Weights of a small GPT-style language model, trained from scratch on English Wikipedia.
Architecture: LayerNorm before each block, rotary positions, no biases in attention or MLP, untied embeddings, normalized queries and keys.
Each number is 128 + 32 x the weight over its row's rms, rounded and kept within 0 to 255. Layers, rows and columns count from 0. Numbers have three digits each. The size before them is the row's rms in percent of the matrix's.

# layer 7 MLP up, 256x96, rms 0.201, rows 79-127, columns 0-95
095:133146110175129096126115142136134157144171114096091130166085183140179147107090127169149079091128136113052168156120178045137120087122187110084132136089194145137106075061113114144106128116088140120133138166103097121085069140172164144148074129128080091172104110158122124098171172148130104133
102:118141108096122120142067111088178163150091091169127083140182103116114129122096089131098119158128087114137186151133136153168208198125105115121122100124161048143156101157064109092110132124120140089093141107120150133195176094171169053147097115163132132140132124153091164133077073146122111100
088:117138152101129136121116147126165102077105126147097169108169099166116103091156167188138105151076209172181117095132165184059071128136127145146118167191139157152152153100100107171110156086096105090135119116172154105151146117113119136177124098104160132150152098202143153182121174118108063118
101:114133104106149136126133131115131140077138166121060133181167154092216119097155150121073137117170119139146178166166130140157065143130088150148115066182125155129181111080126158081145100167173103142174152151146042137121126134121148120152120125153129050171151176162156113097093151149126118173
096:131143082157166141173135074115120115157187173098130097135079175179120143115162141142157135086139093086146138180099099162112145131150150143060126158085160141117154077105101166109164088121153060091133156088106098106080132093132093107056122129227153099114173092134143116126114114126088134151
099:121131151119139129124128201084113147122155107148127175155142104128085138131068170184078148102146039179093154116107123130146166102153109141098164137116116119134121085135165067116108179138102093099179158118095096102107145141131117103120155127181160101146032067119110126144112113113042167101
104:151121110117149143127104146076191114098089177158162200160145159100102149188158146114127079129065083124155139158156105109151185083130092083110151116139098123114161097124075125046114169141092092078129088081125134108133148077089114140165106134185134147134139119091142170106139079139112112070
102:114113094129136083144087151129123143069102192116141139161123083121100161177113073124138147175120097084139134083149121144133168137162135105129112119091109131140090134110123151186157103100181113150224095076059141109111124181152104064087232142160125121116155093126105127112167162120132156112
102:076184060125084100150108157148119111173106083130134129138165068145185146171161148198126121110115111171153127178100149140156104118196118122102071157145137165099096099140141126126115067182120187079131129127148094145112137112115127095144135054123116163128116110148164105111092208099116169164
102:112136139153078078137110161107178159194098165103177126120103131126109126179097145217097123245128114064151133150121129088100179149078151140110117149127072142143101094095118109099130160141134090154117152083144118098128133104182126132093169111129123159159145139136170177117125185154100134167
099:147148126089107131162134105128111066183134142116116102115226168091075163157137142113089094099122101162111161152160216138085172143123175188098121154143093127098162161134162169145120149097082113106147079122131118129108125096161139070146130140170146152083190174081174124085121145120134098117
097:152181113134114140095045137159196160137138127083164130171079097054092162122145126174175185181120106109113053169164124139152156093093127150146089098134132084076095086101130075142127148173128109107129131139136147090129163150143118161109155157142074119093111112104139100169081114157156167145
098:107146154123158157089108176096190117128131134111121049150099118131085074135157128127125118085111166153106155147111113169174095114157118164112100117068146115140089123073173094143092077171179147145152192100082180045179124137143193130146075130117101159111132108158078118173126135126133108113
108:141120167121139130135094156167106141105134079191082117177164099104101120102104134111120136047149093160103145122163122150139179067115154188137152084081112181109171103076072111188127089124104146116123126121140160068104096152131137081126146181174096198131169146185134101133114111104149109093
091:139157086217086172104074103112128107149154165085161141153120147150117121140135136110176163109107132172144099081168109144171141106021085128126152153156139121146096102126069141138105090182160111132156125174105108148133087095175122157189074163135100137071132177116130134116103145154135116182
099:107117160093164145157092085079104101163111125126115107119150207126128102097087143120070067155105083162105093107108154122107126120160198142122088154160112196086179046131159078135096133116131129130152175118098114130150151143140102094131184076102152055099156142143147112166090117090160144110
086:121169104143147183088140193115114166134104138153166088103081113121116145105108098113205088140091101194114124094094163108167095119143130119111144074129088090119189165040186146150145138139151146123143149130124183067165090132066180112110101145122158133172121120151132107135180087113120164136
094:197151105087178161106120117129142100098127090112120145116096156145159146110117133089007113139126097166094133118075078153130147134138132128176116151120147153165080186146194204136114073139114140121168102066088150132135172180104088080121127114152141116118073107139091111126091097136106126128
104:129136058171111134103141096123134129142146105093069149104134152105141103153142195158149142162152113106055104156124202109104162123186157143101132105074046192081134164154135169185157147136094147129130096093095066108113103136074149136174103095142153124136072137150131162157115089116111122160
094:129110178149089169156174129183113104216121112165113143141118138085099065127082171095156172135138171071102136131086107107140177125159139143129097100138184065083153121136150080129131122164081133163128089179184155134110162099135154124159093111128129062116103095112100143162174076146092138134
106:156205134140135117092081196135145081112141140105147167150096123204093124124105133155111126130120132112140166097093156064092146150131134087073133086132048106131167132141104163115136090122149128104105132159038122089189123121128106088149118116147061095129150147191156104119148141162166150071
097:140149154190075136134177082094110072136138184138174145088137185131102134115062132157126130146084130157133116127127240126197178087056108153110169114175116122136138082086087100130134189130133138121167152136115142117146145161147137147132140166089101144128097142157084105133112092168154127102
099:135127137164093137109114115198170151185148182097122125117089120110148147126123164126127139119161092102140111197173142115078155157181111063136125158081111138134160154097208127103117069156143136150136096135118056149072076110121163132133166141086184132150069093087161137138072110125167157129
098:182108158162135132175150108088112059120142144105139126159174169037107107153180137100131123128103132193094111092158105180136142179158138113084160128115098100131117131103202136094154104132122104124156098137033135083182139105067181099133167129131128140111102107150149142154170109095111131170
098:126173183155132110138152109081141175120165089138139091135157206173059143140183152205089058157148157147115160058124151127086136155149137121154106155123136134090130121131106097078156115173147138089131162088110117122149169138133089087108153120167111168108139213164119173106124131090100121133
097:132155125115143101095128175103106098152136171102087124104151089071133147232157071113146096149142220146169100097142161161085104164187139110118085094118126088130179117094081063122084144135088126130131119153118089171120127174105115143136105186109092166100180138117116134118141166128112155093
105:124127100117095150092127132113132224129132190177146151077068119158122125191091137106163124133146132082191117153114155103115144114131131122120096130130185140178161177115092109092154122096181143142101089160218109089092162087121120143071142169160135121087119193131169149133147108135108081137
095:069152135168209085176136118135089129116132122136119133151213098080170146119137096150062078073124096113128157117160177188083139076150039095134122142147149159119128151099108128123160156140083095140094115108111178158111097119148130165145144132161096137138104143126114145116080151121101205136
096:083050150107145150174107090136119183113138116164178160088133165116133136124156100093082164116088169194105133108141107092157140158117111192138129107183088078172145106138195167132136128147118094153122101089197143100176123124144131132148172102124099136072124161164077160115155198141105108130
109:148090095149131115160169141141122196104152109098129109128131125117147022162140116116112131091130061116141127151149148158179084147108135143139157124143155133099103139059188130131177141087180144118132160046125171133104086083150123146092165129079086163122119120110129168156101160162045105089
107:115092182167146123106186100120180132112138126123141109142158134182072155128128094108151113154079201128095130128125151127140112113098131098205177155195120070146175144069102129126108181197119094084159114138120194125124134149129126103118134097116103158166100087082086203108138114086134135107
104:126128105188149095118105106124122119143084091104163150175121110138114103081170110107090144214114204154112136155171110081165117125096184142115135124136108162116110120138105128130157098061134132052096106144184103101111137162112153109150098138099093069193127129128087206123202126153121107159
104:121133130135072132104120124176074112093081170082166141142164077155102171117127179124142116151148107123129101100152157042103120175167166094119161179097150161141122143120152142183141144120093144088103155193124143084128162129130151162207153128142103075121187172096184081148115101125176141116
093:079119158146158131131120114099139056133170070133091108044124087124140135139112131176095085144131132091055090142095144126129138105185088078157135082131085089124128101122059131138111198130088164091117114103059135134147140157080129115126115139101128146083147182134156094141115127182195110147
107:164155113129088148111167151103152121090122198122104131116124156112172144156086092147171162125086085160179199151114161154146119149192166099053150128193141112123129119127099173140122196137184161156105146106083140163141079108126146103128139188083168103139083134101144090122138134063152108099
097:091080097119129128161185139148124117147165136185165160066122116190166139128141164167144100160096079096174120083136176211134127155123090112134079136102143134071168130129154068176139124178173131142114151156115113111141154170067128119110137121128136062086109127109102193164159074116121140118
094:103082099093113135086066083191179161190066184161131127134156129083137143154146114112069132136095103139123107168178101097186127116141130138089075138171118165113171160124134117185138146094153202123127116148149155092161131147128180128099114133064084126090194158128111111117117121152138093146
099:085097150067148165128143129115124139148180169103099128146120170115120127163104123111032122133133187092079120095146082122140179075120090090149102104123119151148134130150130125149092128086059200168136134091147091130105118152105141136135173133191133147146113120168046123137148192069100120169
098:163121137094127128185066134129151094123150045076161126164156100109166119121154139160063084136150163162123148097050145074096131111153123125107197160091101105141066114145077159126127106142136091111126160046145085137145125134132122101150130167110153115095165142149113104132148119147060072091
095:176098073120115139156140131111081109155083076140108060172143132102203123166144094150116150153137102105080138138135069164113118111139122087101164086094094145094166161137143125082109154133126108119201120075149097128149164087131137168124165076132188132138166141123138173111141182064113075081
103:103154102102079113095121117076111068125119108091123085080135033144133114122094154154100146102137124070170183143129168135118108106125063114128171093172138163153132098206077168134140135129145119112160088096123131110132123057129178193139121172104114096116137124159173137065126115114093119084
111:127155187108089170149192170138108127082099085135096114104127150166181133156149123101140147149159064153220097115135094136147158137110106130103156166086126176107125101134157138175111153162121106132162107064093142089153120139150183085116108104145134177122151114124158180202066092123130169089
096:127159093102137149117069120150033149117122114158097069149145125115097150125098142146087094165089105106119163152128047194116155166123154203150130177126075135119088072082169136077137097138135119097087154103112122145162168115149149152131069110096102146139132137076140129110128111196131172117
107:113161114130101147146105109127182115161074098165122095216100179116173067136136095092097144144175140102120189135123173152137087150147133089070104122141167142131203174065124139159109129139157103121146203135094097208150134154135154073103123159090122134157111097156137099120095121139156145127
108:137115091108132095086129155221118177171137137093179082129156151115126086133121165153118141103139156158164105161125124107088129102130167088101087171119176218157148183108175127141107147106127089121131141213147089124135135111167112098200107116104129099141140096106191119094113091144151178153
090:097129101145081103066170083191141122073139106156143158086138163094196071122130134150198130124174162166119088099113185119139129137135136113114145145148179149178140104138122099127144084163092083095121067140161146149032156155148122142177082104118070157098147109144130141163130135141112112106
097:110204189173103095071101163120174143083123167146097109130119184036098153097067133143197135089147162136137171193112136162130118112168119088104134150120142182127131120141168158188149123164119147140162143119129099146091172189082087158156150143131101124089144095137114158127136114141143114128
095:153178120167137124123105091104123145143149163130135149084151189174158153121215127127174112076139181099121097197151102121149173159067113139169120138101153127116115157122092195106073140061106130142079093077108182112145113135086142129175068136147134149184142140176144154113107105101131100118
100:099107108120152107127139143102139137142185174155127169135162123126094060109094158115137124138168109098112145143151156053121126151130185121057152168076049115086105113080115139131119179176156121140129115131135145164061090171130175086182136156079122166046081134153119112122172132153143116106
# layer 7 MLP down (transposed), 256x96, rms 0.181, rows 79-126, columns 0-95
099:133121125140103144098097082109074115136127131148103101110255107153136119072139111178105126141170149090106169127157065115136070079151092213161152091150150142146125125071075145112093131115111119139149083170129112126123145086121101092114148132154112110172128154115067145104095113128146160111
100:114157151145179154098128210136136151132092125119097137139177094133094000130164133194112089137123063163124158176136154135155085117109157181126111086120161072114125095132141131130102147166150106143107109084158080128156144134129167117144078147112125168174105160139105125139118126128144083189
093:119086117121043221090073173141143129120152095118157174152144112070133137116086140088081132120107091091115137113141184120096080143138134087159115077158097123156116116092151116149132126140152144031148114164157099081113117127171174140059140164111120113109141173136103164184162143133137132131
095:168158120111098177113107121144153184081069126199146141134081161178121158104129100101114089112210151146137168098177128112095112047156102133157089083097118130108163198125097140174096122136148137084066110142165134090135134156119096094150136129118103136175148103188152129090143096078125119121
097:184138118148138097110188155111139138122120079104092089159065125154138153067147104140109129146159094136096156157131123161140140104164150089148099075128069148172198088130105095123170164128158151167079078131124115104109079172105126129139156121225070104129101096063104112133068122103132127124
098:147099127172093151139137173157174143111103110158115073117098103193181169130104125142073156151164104168091137168153057173132115137121123106147115118068149106095158092105150105161138159112180181166126196189115083138090120121081119157122134131119147107153147125175075079094129108178188128116
104:100090059148154133135088092138130107147104147134158107085117091133121142174099142139191123117115078078164163103192129199168102121111122165099198090159124099214188152150126139108141130172105171075141130144119126104151138102137141111106153109045072121087126127140088122124118081108155100109
105:065080134083158126138130078130105154169121080134171168123114147135136129120164082179144166116101098103120148178156175121144134102075119166138083160185129117119139168197118102171142087081109123161120150166121147094116146134139213149144134122151176193088085065174139097096089124116100138153
100:163153144134122182119124145118155144098116108108074120092079108159095135178128107142134152155136102097065096078150074118121068127104121084044132119071075119142156107141071102107193115128114135136174112167144165117203149081128160171081087144104156065112127121094109101173149131132160159141
099:072139086155090137120108094091090152128169137153111099130102131166142138138171146103184178143131069108120132151105143163119148099172090163143158094172128114165194151165109154190138166123127089085105179111189154121181182133093156109137100162147118144164128116104071114193085089084081105102
096:138140144193109095099136144061168158112124106121126163084130157142149129153097178123105155179116130157164141171150161186105105115173115128142122092107152071104109130119197175105107145109119147214114124126113117125139113165124104110085142046137189162143056135184142116084160110112069148095
098:116192170093139126141114082131116171156206153141156088114171084146102153109166112115146099149120175123108083159137152187093075184142145125156137132118091100116138140133120153140135062099143138087100145055115118105062117088134093175138157154156124130091144148101084161102061158126133048144
099:175133156121137128165131156145079164123175135146159144108113105102109154177099130151169102187111157103136069084170160114104176122111205147129163112134097158147117078188134154149172161145151122083145103101175104136095169095130079112131084167114212132160170126120116124087149073116101189158
105:050051149162177132130076135134121109150127099170151145159140077117110193149123124109115148122114102120097113156098125109096090158101147118131105089196146139137163159135152130129213100207124093153118123119073151135176188181179087138114098160134149158194115089124103175103123134112144127129
092:141124142169102070123151120143112166104112197102067124076130146119074145153105102058150099194063123140130138178100112110131097166141164101171097173129086100112142130136131134117134188158117125123125205148082100146078133136131103100119152088071162139158171127215151152109146123174136107123
103:127175181097170136160099168132093169123092098107150110142172115119098127126103122105139111135146098074136143082101123142199097162151170101119143127167130126134185160165055065095148096134077144144109155212103082103121148131138150130142070081090074201135143129168134138106148105159105080143
099:164164138166084110095137153122116097098134173170099078141116169093158069053110080139118086133062107159199167092090099174104111155130120160112150110107156152162089122116153171173154100090133185164153149136165197125142113152115146109139145107167109139129120123089148154198173158154143132095
098:080118088164099105138095132157162120113145178114080160136193163150215107110097105110070161148129129178113094147126094091143077201118112101156150105128105154130106149117114130113104148153134136131132109194185113164194110171185116069140153124094081126104106143187119179113140132177130129168
102:175045144070078114165144096153110147082158120091085149114168164126126098172164091129155138113081107149155074134083119179070110153149137093156109142124114144141139075163093095165078118068151171119124148136115134106130167091141129100102160195151117104151122191182110105080149107089097131118
091:185104138098143124142135175130100151153099096117153212145139179117081145116201128085151106165069141110156133130124114126138161121130086139128152164112172114152178063138135092131163129118098136153114081159102081149131179118084215075133055166144138121105128097133143088115056140165132107143
104:203103152116131079137100059118107119129101095111146143153128173141137074092115130224169144149146154156167103143133097121052126112115178112121141167137155057196133149133115128160115136115149092135090166144210148170108115127135084069129127123083114088115148168148138135159068119118164125145
099:150180119076137122135080110118097141150120152170143197089102190085155155138121114128176120114104090092152088134161163120171201103118141102080126101093042103122129128116145108121145130129102164158074143166107117126116136138142157113149092183107145108141144165058163181090052159107137150076
104:161081097105089182133153155128122169096197126145110137136137145115172120135131121116141122141099119113168175144157121129093052190136135140134099138169148155091087081109134161156163059186142124198124110149143135083101149116134149098101151143159127160166105084131011124118135156163131166076
099:147130157138162111160090100086092186181168144156112095182104112113149121113057141167103136096164047129118146178116180096119135124144155120106158132128136168130125125089121088155060147090110184061109183118151114131072119128115109101142083095189112105182127150088099125104123110079102174109
098:104086165121093144100129063080145089167171148192108165157126109120102169148131124102078100086103101100186152155173107092118159117158160118084115094179071106173163187100135148126124136146123081119105147143063063156120088090114180148183103149166143118110163111088127138146153095154093110136
093:137090088183095145103108166117128126130120140137171125150106120155129142070066205111081195127151148116051139088113120119155144137091126116163111099142133150113059157154101114066124169115109103180079164164099169112081152132079102112163183143086134086167150077128124080143148112154102091119
101:117119155137151114050141207151076081139068164100137127132146077157125162162187152098095136091130113120145175162110130147177065101130084112140156115123096139152198121100106118118123116110132087152109124171072152115079189130149069124136091096148209138123139153098152100165182123137132117139
097:066180104121141078129155097161128129136194133131110156163154123075124142148106116089077150083105078154154154142114120127168135104123055148115180124149128086060101069117135115087160206125168113063159108109122138150095134045159138127134134148164128117119164174148137151118125130076094153079
096:076114090117101128111081136092198168148152116114131119170179101143126148131116117138147122100200088169205048145106078177097118173175104127182110119095090162171124119106112177090149154110130163112169102093105149156138105142152112145145162141095136151130130187182109148118100135054111133104
099:180178129077118141126108072147122144117090124131110065131150151128074107134104085131136150140075138133140090132132074127135204196120137092159158122142152093150072084204137152123135152146087156126166121179140108056158129110116142120099125123184172120138146184118115145085102145114202064121
103:166166070131167130151166072155132150115117144103112153090115141168150131126109136082132162114129143186101183077123035135105142107102115140119107144101121123094141109140141102121083143132143100189151127111073113152153038101129103167115106084198155091127132116223141110088084157110142087139
101:102168136111147159069098181181109161104152112119118133114067122123122102109133102178140086135133117148093148166116147141119120117175019124129133106125154174112109135102158162125173085141097186144094084083074139145069079151169162162140176120066136144124104146093149084074109149184125114132
103:136054102115064117098113120121157056176156093113133103100080123056055138097136112138133074109115125107179139092197185108159106175150176158080132181176109128155133153102173145146140145141098124158110139165113121131099133150098118150125168118152081117164154155116175129162172130100140090091
098:133112147161126149115104066162143113159125122105134118107166130156174171132153104079140066150159131164109150145142165111131094099106073140192127118121115105091145126154128071152136140213197067161143162099101162129133171138109145156139115096112202104184162148154160121128070148113088078056
099:159085107113159129104075085153121080183200113149168118132147113096151115135173133130105154179108116180144120110161144137059095155075071097117171167145110159115182171232131130119106142151110127122173072148112143109107165174150131181143125143119144137132119072158150153103114123114173082110
092:090130192147177114175112161140159037087131136139090157132175111171098073147121140085147198162112115138106156091103120113123049128141122125107136093142147092155196185097150177073125107107112145139130089106146128115131061101181131135134163137138147179066135156140143151104105160160116106134
095:129057130139106165142136155097084104093154115196140188112043096153134129096110118139127188115097123133088168131136172128050142102135124143117152174161098093131116133095103108153142117116149150096134130231073116148089117120139142147133078092129202115099138115152114125148125115095176061108
096:109122175144151133112108149097161146173123161121132078161161124095094097154136172195056169160154103088123157122138135182077201131137127107119096166110150133099208124161124099178120127141137095165141093110129123155089121055139080101104146112156118116155124111125095172086103177099198173159
099:122130162116167095082173157134114116125143106120124113125115144087089111134122122141171172132125121107137160094136150099211138156127079104133074101122150145114143128127128048168091162112161192117159123131130144173148123137108147140063213198132148110154110092077101156100178107167137229143
094:146145183098135096151130177061112108143112103116065162074178085118110099119153097167091107119121163134106134107114158123053141147050117120040155118074137119148111172116134135126141171140109178123112098171128168157120182094093122158113103132109125120151106093111092094168176171146172141182
104:099079176129126048167134143128152111109174087200128164105085089127102096113074155079072160125147079108096130137155114163150135146143173126148111126125127085035126129067173081167144133149101119091123162100151109123164161139091138168146125135159133149107111121090145146163167154162113052145
100:107186137114103155142142074073166190179133127114180177134084103085171135132110091127129106190156164113146104130142145137116098193147098121147137102093162138159174146095106090085117122090152123113143065157129116143092121077181129164182091171089137128116160118115153109149114133131206106056
098:216163043166109137130086109132134163127131166147121166068149178135131172089113166127138106112140120090126122150110162146142108143144030152081112116116128101165102082155173099100121141176147163091105162107150102132161175101075138114100126145047137098155089165146120111169148096113114091138
104:037107149103102125141115109121121111092064096092102085118126137164164126195105135089131126127092138134135125167124088218141101136106180167124147147179165131094179102097073158083115141089118191160176142079121165128136107093138174136098176155152119158134126183119147115141107139093135193119
107:072170124124127107128176090141137143116057140095135116157165180105093079129161136171133187125110118149164149143137163195098142125135161145173065138129148103165161150149130111143120116116129089109142083118149066127069042126102105105142137103160193115117125174081155082123154153132167198090
093:104111122134176111098093090111082165140120157078143126135091094118099134158090136108131089138153121143177114110074167202168174109127103125134150061145150145168142157142140150132129140141133186162097143061128122135093186115176109127136171131175112079145135067145210135128057150127165124059
098:170115128066135127169180134184114164138116120140091144139119109098123155112066083077111113074100190095155118110141102154058163190118119047135068168144126143089096083111133181117140166116158085128118155095145114102132142172177194112096160135121150143123097101119088101164135099146156143166
099:158110130114173116119115129123157122124105117081131157130178087147135125143142164154068210124178068139131121113161146134141110177151167118163143095055128117106108142153102163100093125115199102175079115088224120158113094071081175095126130124121143160160152169068132146141168138101108101100
# layer 7 MLP gate, 256x96, rms 0.207, rows 80-127, columns 0-95
105:139122187125079154140193107119083093138176125110162088142133114092190112072074153145086081165104171178150120202151164085122093147139140180162120117081182130115188166097128175088161094098104127116105127143184095136094156122157113160094098112129126123080121158098135077145146100132111147136
096:127132079100176099116066118151157074135135097126126158165200120140123124095112082173105131091151179188073135163118134173126154148134185160073173097100129119136174081115143137096149098092082127118063173132190114140119171106134099126110132107127058146122123085149138193136112180093127127106
098:094122129084136062141150149133153112132136097105159138129102103164079121147183112172157149113143122174160126119110129104147141135070158137124144193102146141203101107149121081166125095093024161125152111134134167145120104104119117152136179113162151147072083176118115199140134112117044183097
097:157106139134114124147067080119062072130110144118126158128084113103085134128152146166155107131111154164085153172100109066166144150150130158102197078064088085193132104069133160112168114167103094162100159177116111123086084097107181153115139143081102101111127139110176133146130118090124066148
101:099152164154126123096147153133184087125150121156155102153124137115161083127133047203139109148129126102107098124115151090106138133136160159089086097106124121172176151170097149107138130108132153033121104134151133156177152170119191164072084136055130126149187175151127139084101171078096159127
101:120177131042115085102120106114165178160156102118129138107149141122081124125107124133098077121100079085094139204079132143117141200171127100130119167128120131143190134163135167096142134124133149128173171130098138174153142155128147123153088052066129048172109137068153126106116115180108120128
100:161089136107130178121161084149113075174127110153080122055134195146152149106174143156127174131173154168092067136129090104142104098123120115141138093154118188220123100130110126141093129106105145125043080168161098134117122081155153133140103138095146146080146162125068154144117152123109184141
096:110144103142099132153060128097116062119144122124123142080141108161134137136136154133153121147079155091126118121150103168131105083082110100176141214106147150114171156157172121160129131140120146093119151206120146085092175204098148159113125057099133077096117108177161081143122154093061073133
093:160141144153105180104131137090189104146092094135167152162203108185101164171172147166120138137155089093100102136093152123078071179095176134114172199095138160156118107157168144129165106150097177153112170129112095119167138136095171154107166135082110157168156135090154143103119107112091071107
095:114160141092111179151136119083175102086135212135141051156104118131154148132155111096137122159101094133112164137135152224187119129078083110103098103116133125169114085134151099147121123143086144069085126174070137177064128136110091173131111111174146091172113094149089120165159131102132117104
101:124130178170117100112126101141042186108145181093119100026070116154129139124098115065122199135114093126112133137118086083141101118157082111180065100134143111121114154135144125183167101143144146134091096159119137116114143106164131136127179130152176126071114100114091144103128149070088117170
093:116071106120138151104153075140087102116106140147077108159131129172113154153141087090132098150148146118097121117155080130194058094153113131132147118116101110138121169145151060152136114173088222124095168112057145131157159132071176098096119092129088099099081157180124117085183131130124087155
104:116124109167084197157134082132147099081093136135151134097190163112140159126142134113070120136147112079104186191142119107107115149213141124067184085126114097140113098102160088116121089108093151068148120058059153134136123132146113128141165106134152187139121145107111152133196168114164121154
087:129088175116139108150076150129152116165161098101126121089138166133162178145155148176085112060110115159143084183082141097165096071144168170047131125142074107143188141116133162181145163145110175112067110129148091120181129104103160133163133131127114122076161120140137114189156144145153066126
103:125146168147076124100142141216096157164115127083115088123132043204097100142155124181137107078134163172131136102136073110084088132136119146091194153089110070154164183146062134079139146153152131151161120144136116105130120106132188138123101157124132112167112113126130138094143148145119100056
092:136183071138067133093138055156122124136081114146164160161147183170129157128165110167124126100136108079148100131137102189130138195076131152065121111151154137160127178207101060128116129122122134128148110114103131156093137186139135146116185062108119113087148125122184144103096111080123117091
101:115131173145053100112150148100133137135100135152145092142145113130091120077118188183213139125145133095140117124158128106081120086089134153088187128111197107110165132116068070128132178151109110095114130188179118110127171115148114139127152151048102124156141069106173089080150168112099145120
102:091110128118092033088135137172137112149149114121113108126113040114080090126089102096149055108094080191142165168119151119186103175159137157165094123095119113126124099191099111167193133159145087116145155186135094123134165089162128132146146112105140140090118118092136073156118110173129134136
098:120154086138143107107099097095129136194093193079121175090133167058094166095160128127141108208048166079131125169123130162107100173098133128121157133098111091146142153113109091092181119099093131085122072168090157154114122134122116119072127142080159158146121156144145163077145108105183119132
107:140173140155143092146140099155087075126089091141142066107025127146134104155119100090135144113067138091140110151079123110145133146130105137130113052056182151121151127110118133162103079140125101139130164158055109098144168154135069152115166120157096161164116118085147088165110170082088110101
092:119187120199117159146197088171108069148114102099155138128151140095145165147119137170156108039081161112138073127182154150175106120129157138152101095151101137146106099081082128086135174125087116118110143096069089154137155112164175143146076162118157159099144150138108140113137078141161188110
090:116099153200146112092134080130151151162160145068166049114100150138180151181168166132102127129204102132052129103159102151062136139096114065115139105112121121119150120121144173105101085165157149129101070138164133129105108119084180111081086161104148106160126128089164146168137114113174124114
092:155144103053186104137156172170182063100165162089134109129146153168091093105137132128088129100094085109122093122142147127126147139146121118105166168119157158137082111108164114148203120166135125074116066108156099119159144131102175124152200125183095149173122198082143101130142182123103110097
107:145162051088132139112146051189066142083115076104147068119106161169107125098177095151138137159086121106060154115135182129066103157107125126096152111109183052129097131099124147091110141097140142122123131151104102153103138148117104137092182148124170181193104147105136130141135099092107125156
099:091113099110046073094132102103149174086135099147122095148125145152106114097172138153128138167125153162175145072152145170111169133082125094125104166127073154169113068197129153121123076048183114141132134138118124147080162146143064126133145113122135065103125087146158097148136116116156091063
101:108148149138140129162153133168137093142174118096160132159152151089120082093147158153111167111063079105137199131139097192133159152109163113141160131145150176123126154083104134139143148162181090128202182144070116127156137166130105146132099140092153044132155142132134153085220076165148136146
104:094124125155119135166198168143113148121130126146144101113129107081161124082176103104155100117141121208134159175114163130139141109117104152075136154091157120108122108080154134117079247128154114076101118136152198148083169124153114106095168126110116103165121091112111065080150135093093187112
098:098139107154120088171175104115139118111116125148173115190116109140125137095061142145180135140150150107150070125105170133123129120119129117115195131090067123129060152168110096156137075187112133137111061081169105154130125153174077107132131071118095073128056114118187138088153142086172130167
103:114117171150125069181187114149127118131128145062122057138176103146133084117125124122194160092134142138185151151131104105095085179152135145111149112111165128106076131097112166139110114135166143071069092148059188114155142054080135106147112085107104111154148094157109154152086120167110087126
104:142121176154092110141150123165145133117137047133128084094103075154111141169148105165106176126131103146135151151109165146145134169139133106162152181153115110169145120114159151187046132096113084114189161149135146094095106093075055099114163107113160147100141097140094193178122193138114176090
103:105098137064162084097113102131123134138138082060143121151097107161113158146157207111097133144145124121148101107167105123146105112172078172135093115144104168151148170121166141094123109118112172070054128123172140146097142085136165127136202055074128106109128111166112175067131105095140134189
103:103188160128129125142138196114174121152106141132130136142107124116115148126096234197170163085077165126116154096131150092104175136125167153121176117129141108140138142098051131135116160168117139087169116108162174067175153105145128162139158071102110132122101136082121144093141101068140133058
094:042143114118127129114096157109099120164139082111033136156163132131125175152113109138113040147147137121096110140135159141115134124160087152122174091143145134212178150082102141139106226106065103106116107146133150148160093132137106154145114149115112132103144163152201085129131129147188120130
116:152134110090147172133147140124165149140051106141146179119159162152135132136135158093108130052132065117115096145178144104161153136160160131170096138080088105144159178061093096104071092118139084076156205112101152161090160118133135097097118149077112133119092097158105056131166112120151124094
104:082102101094134107065127111109121152066155087103171148122114145177092093112139143160128164110071153154142156136131114112062115061124190210140187154165139112195135147157084167105132163157105160066129099147149137111109152123087108162134138119132102137171104144164203131143104095143159113096
103:087123088143136108106102078094161149133041116114103099157136102094187136192096115157061201090113146127085130114177093221162124126145132132130137140113095149162144176127101121133107111100175194115119146084161139110153163143111161093137116048136130074143163115121126126116125116104181107141
099:145148129182093127111185133165107121111100150166115137114143126116143130137133106138166136106157087133090156219144161120136136186084151154061190076138152095099127081166137125188130141165126078115118121106109111156158177096138060164166137108140119141114118134033111087099142071081176144117
095:121171083102155103140168139086108114077146108130141161168142172163117167152140123159139149089136149120096106153110140106128214128157117109142131139060137062054165175131146122176099134142108131055127107105067116145122108156077108149153199110143101068134141097156138105198123187098153130119
098:187138151136172155135134123151108118104068155127090119111150130138055097154116133134072117073079116115089187146094139137153111147131080181107126126128152128090184141142088122152124125143097084081157104185112110092123153107137119161154175127058155152164192113125162059113142163060114171176
097:118133116060123105117082114119135115162127107112092118076143148119088095164134107090168118086148076136141138152123101116106156133124156192112151135106120080132171131152128106158167122149196116141126158215145145084132109123184133066150094162038079090188127116068180093121161147159170128134
106:117068100176134111139139098123166091182149158133158120183100110151064113117134125147129120106103142119135132172147159166096136080126152120134138141168123101192127125122118189111167135093146123129116181110142096157175145111042114087130106085155101070104110191114160062033159170140115159123
094:170149116093155145071104095152129120158125094121139091107179100128095122162140111091170091086115088085164136110115092138165096131067206195170212158176191089181127165116075137100094145126126124123102164146152143131170118112151114110148154153099129134119100160093162125153150098173081167149
106:115144110146117187093082161148141160115157174119093101174127107119109135057090123158138101077183136169131123158095120110112094116136112108080120128134106137126129100160199151091152154202142047122092052157072143139048136163165114124152125122116128088144148118099163120058153092140151107138
102:078147096126147130155124187059175095141141173215099074102133153161129118136151093109117154166143082169126153139138170144157128137118126133145150136072185102123200121130095129127124143153144171074086132133127153162095071157160111119116170180115132126078097183142101176103172125142081135185
095:072139117152115099089146152168068113108139153129149138220138177173103060149175133153099124125148156133121087123082150192144147091168148110180168170158163188121171176077082111134094149139070141133141109129175164097074169109136107122129136130164091077152128113144149078103142135139120129149
095:135130124161121129148143118108119067067111056140118161103140150160131115107064122127146104125102100128128172143146117171104114126165100179126100148130116200121095086109093133090138058167118081088152157133135143180163129092186101180162145101076092057060160189115148128144164118128079128145
102:098176131162144125118201072125139111065122108061100106142179136159094121168151116203137101099126150153091162113112109144133150164158105136139199139114124074170080117128135163125131115166148099165176135142095128084144080112091131172172109147122118122167162176180163110186140066091123152154
100:093163145131149106108123081102139126093059117131127152108118119113122148145105180140100129115113142093092139105073177114123157090105096165119172098110138131104118155116125037120086087088143086175099084079123103128177129154102064081159147103118134105116104176053135118169127138173087201189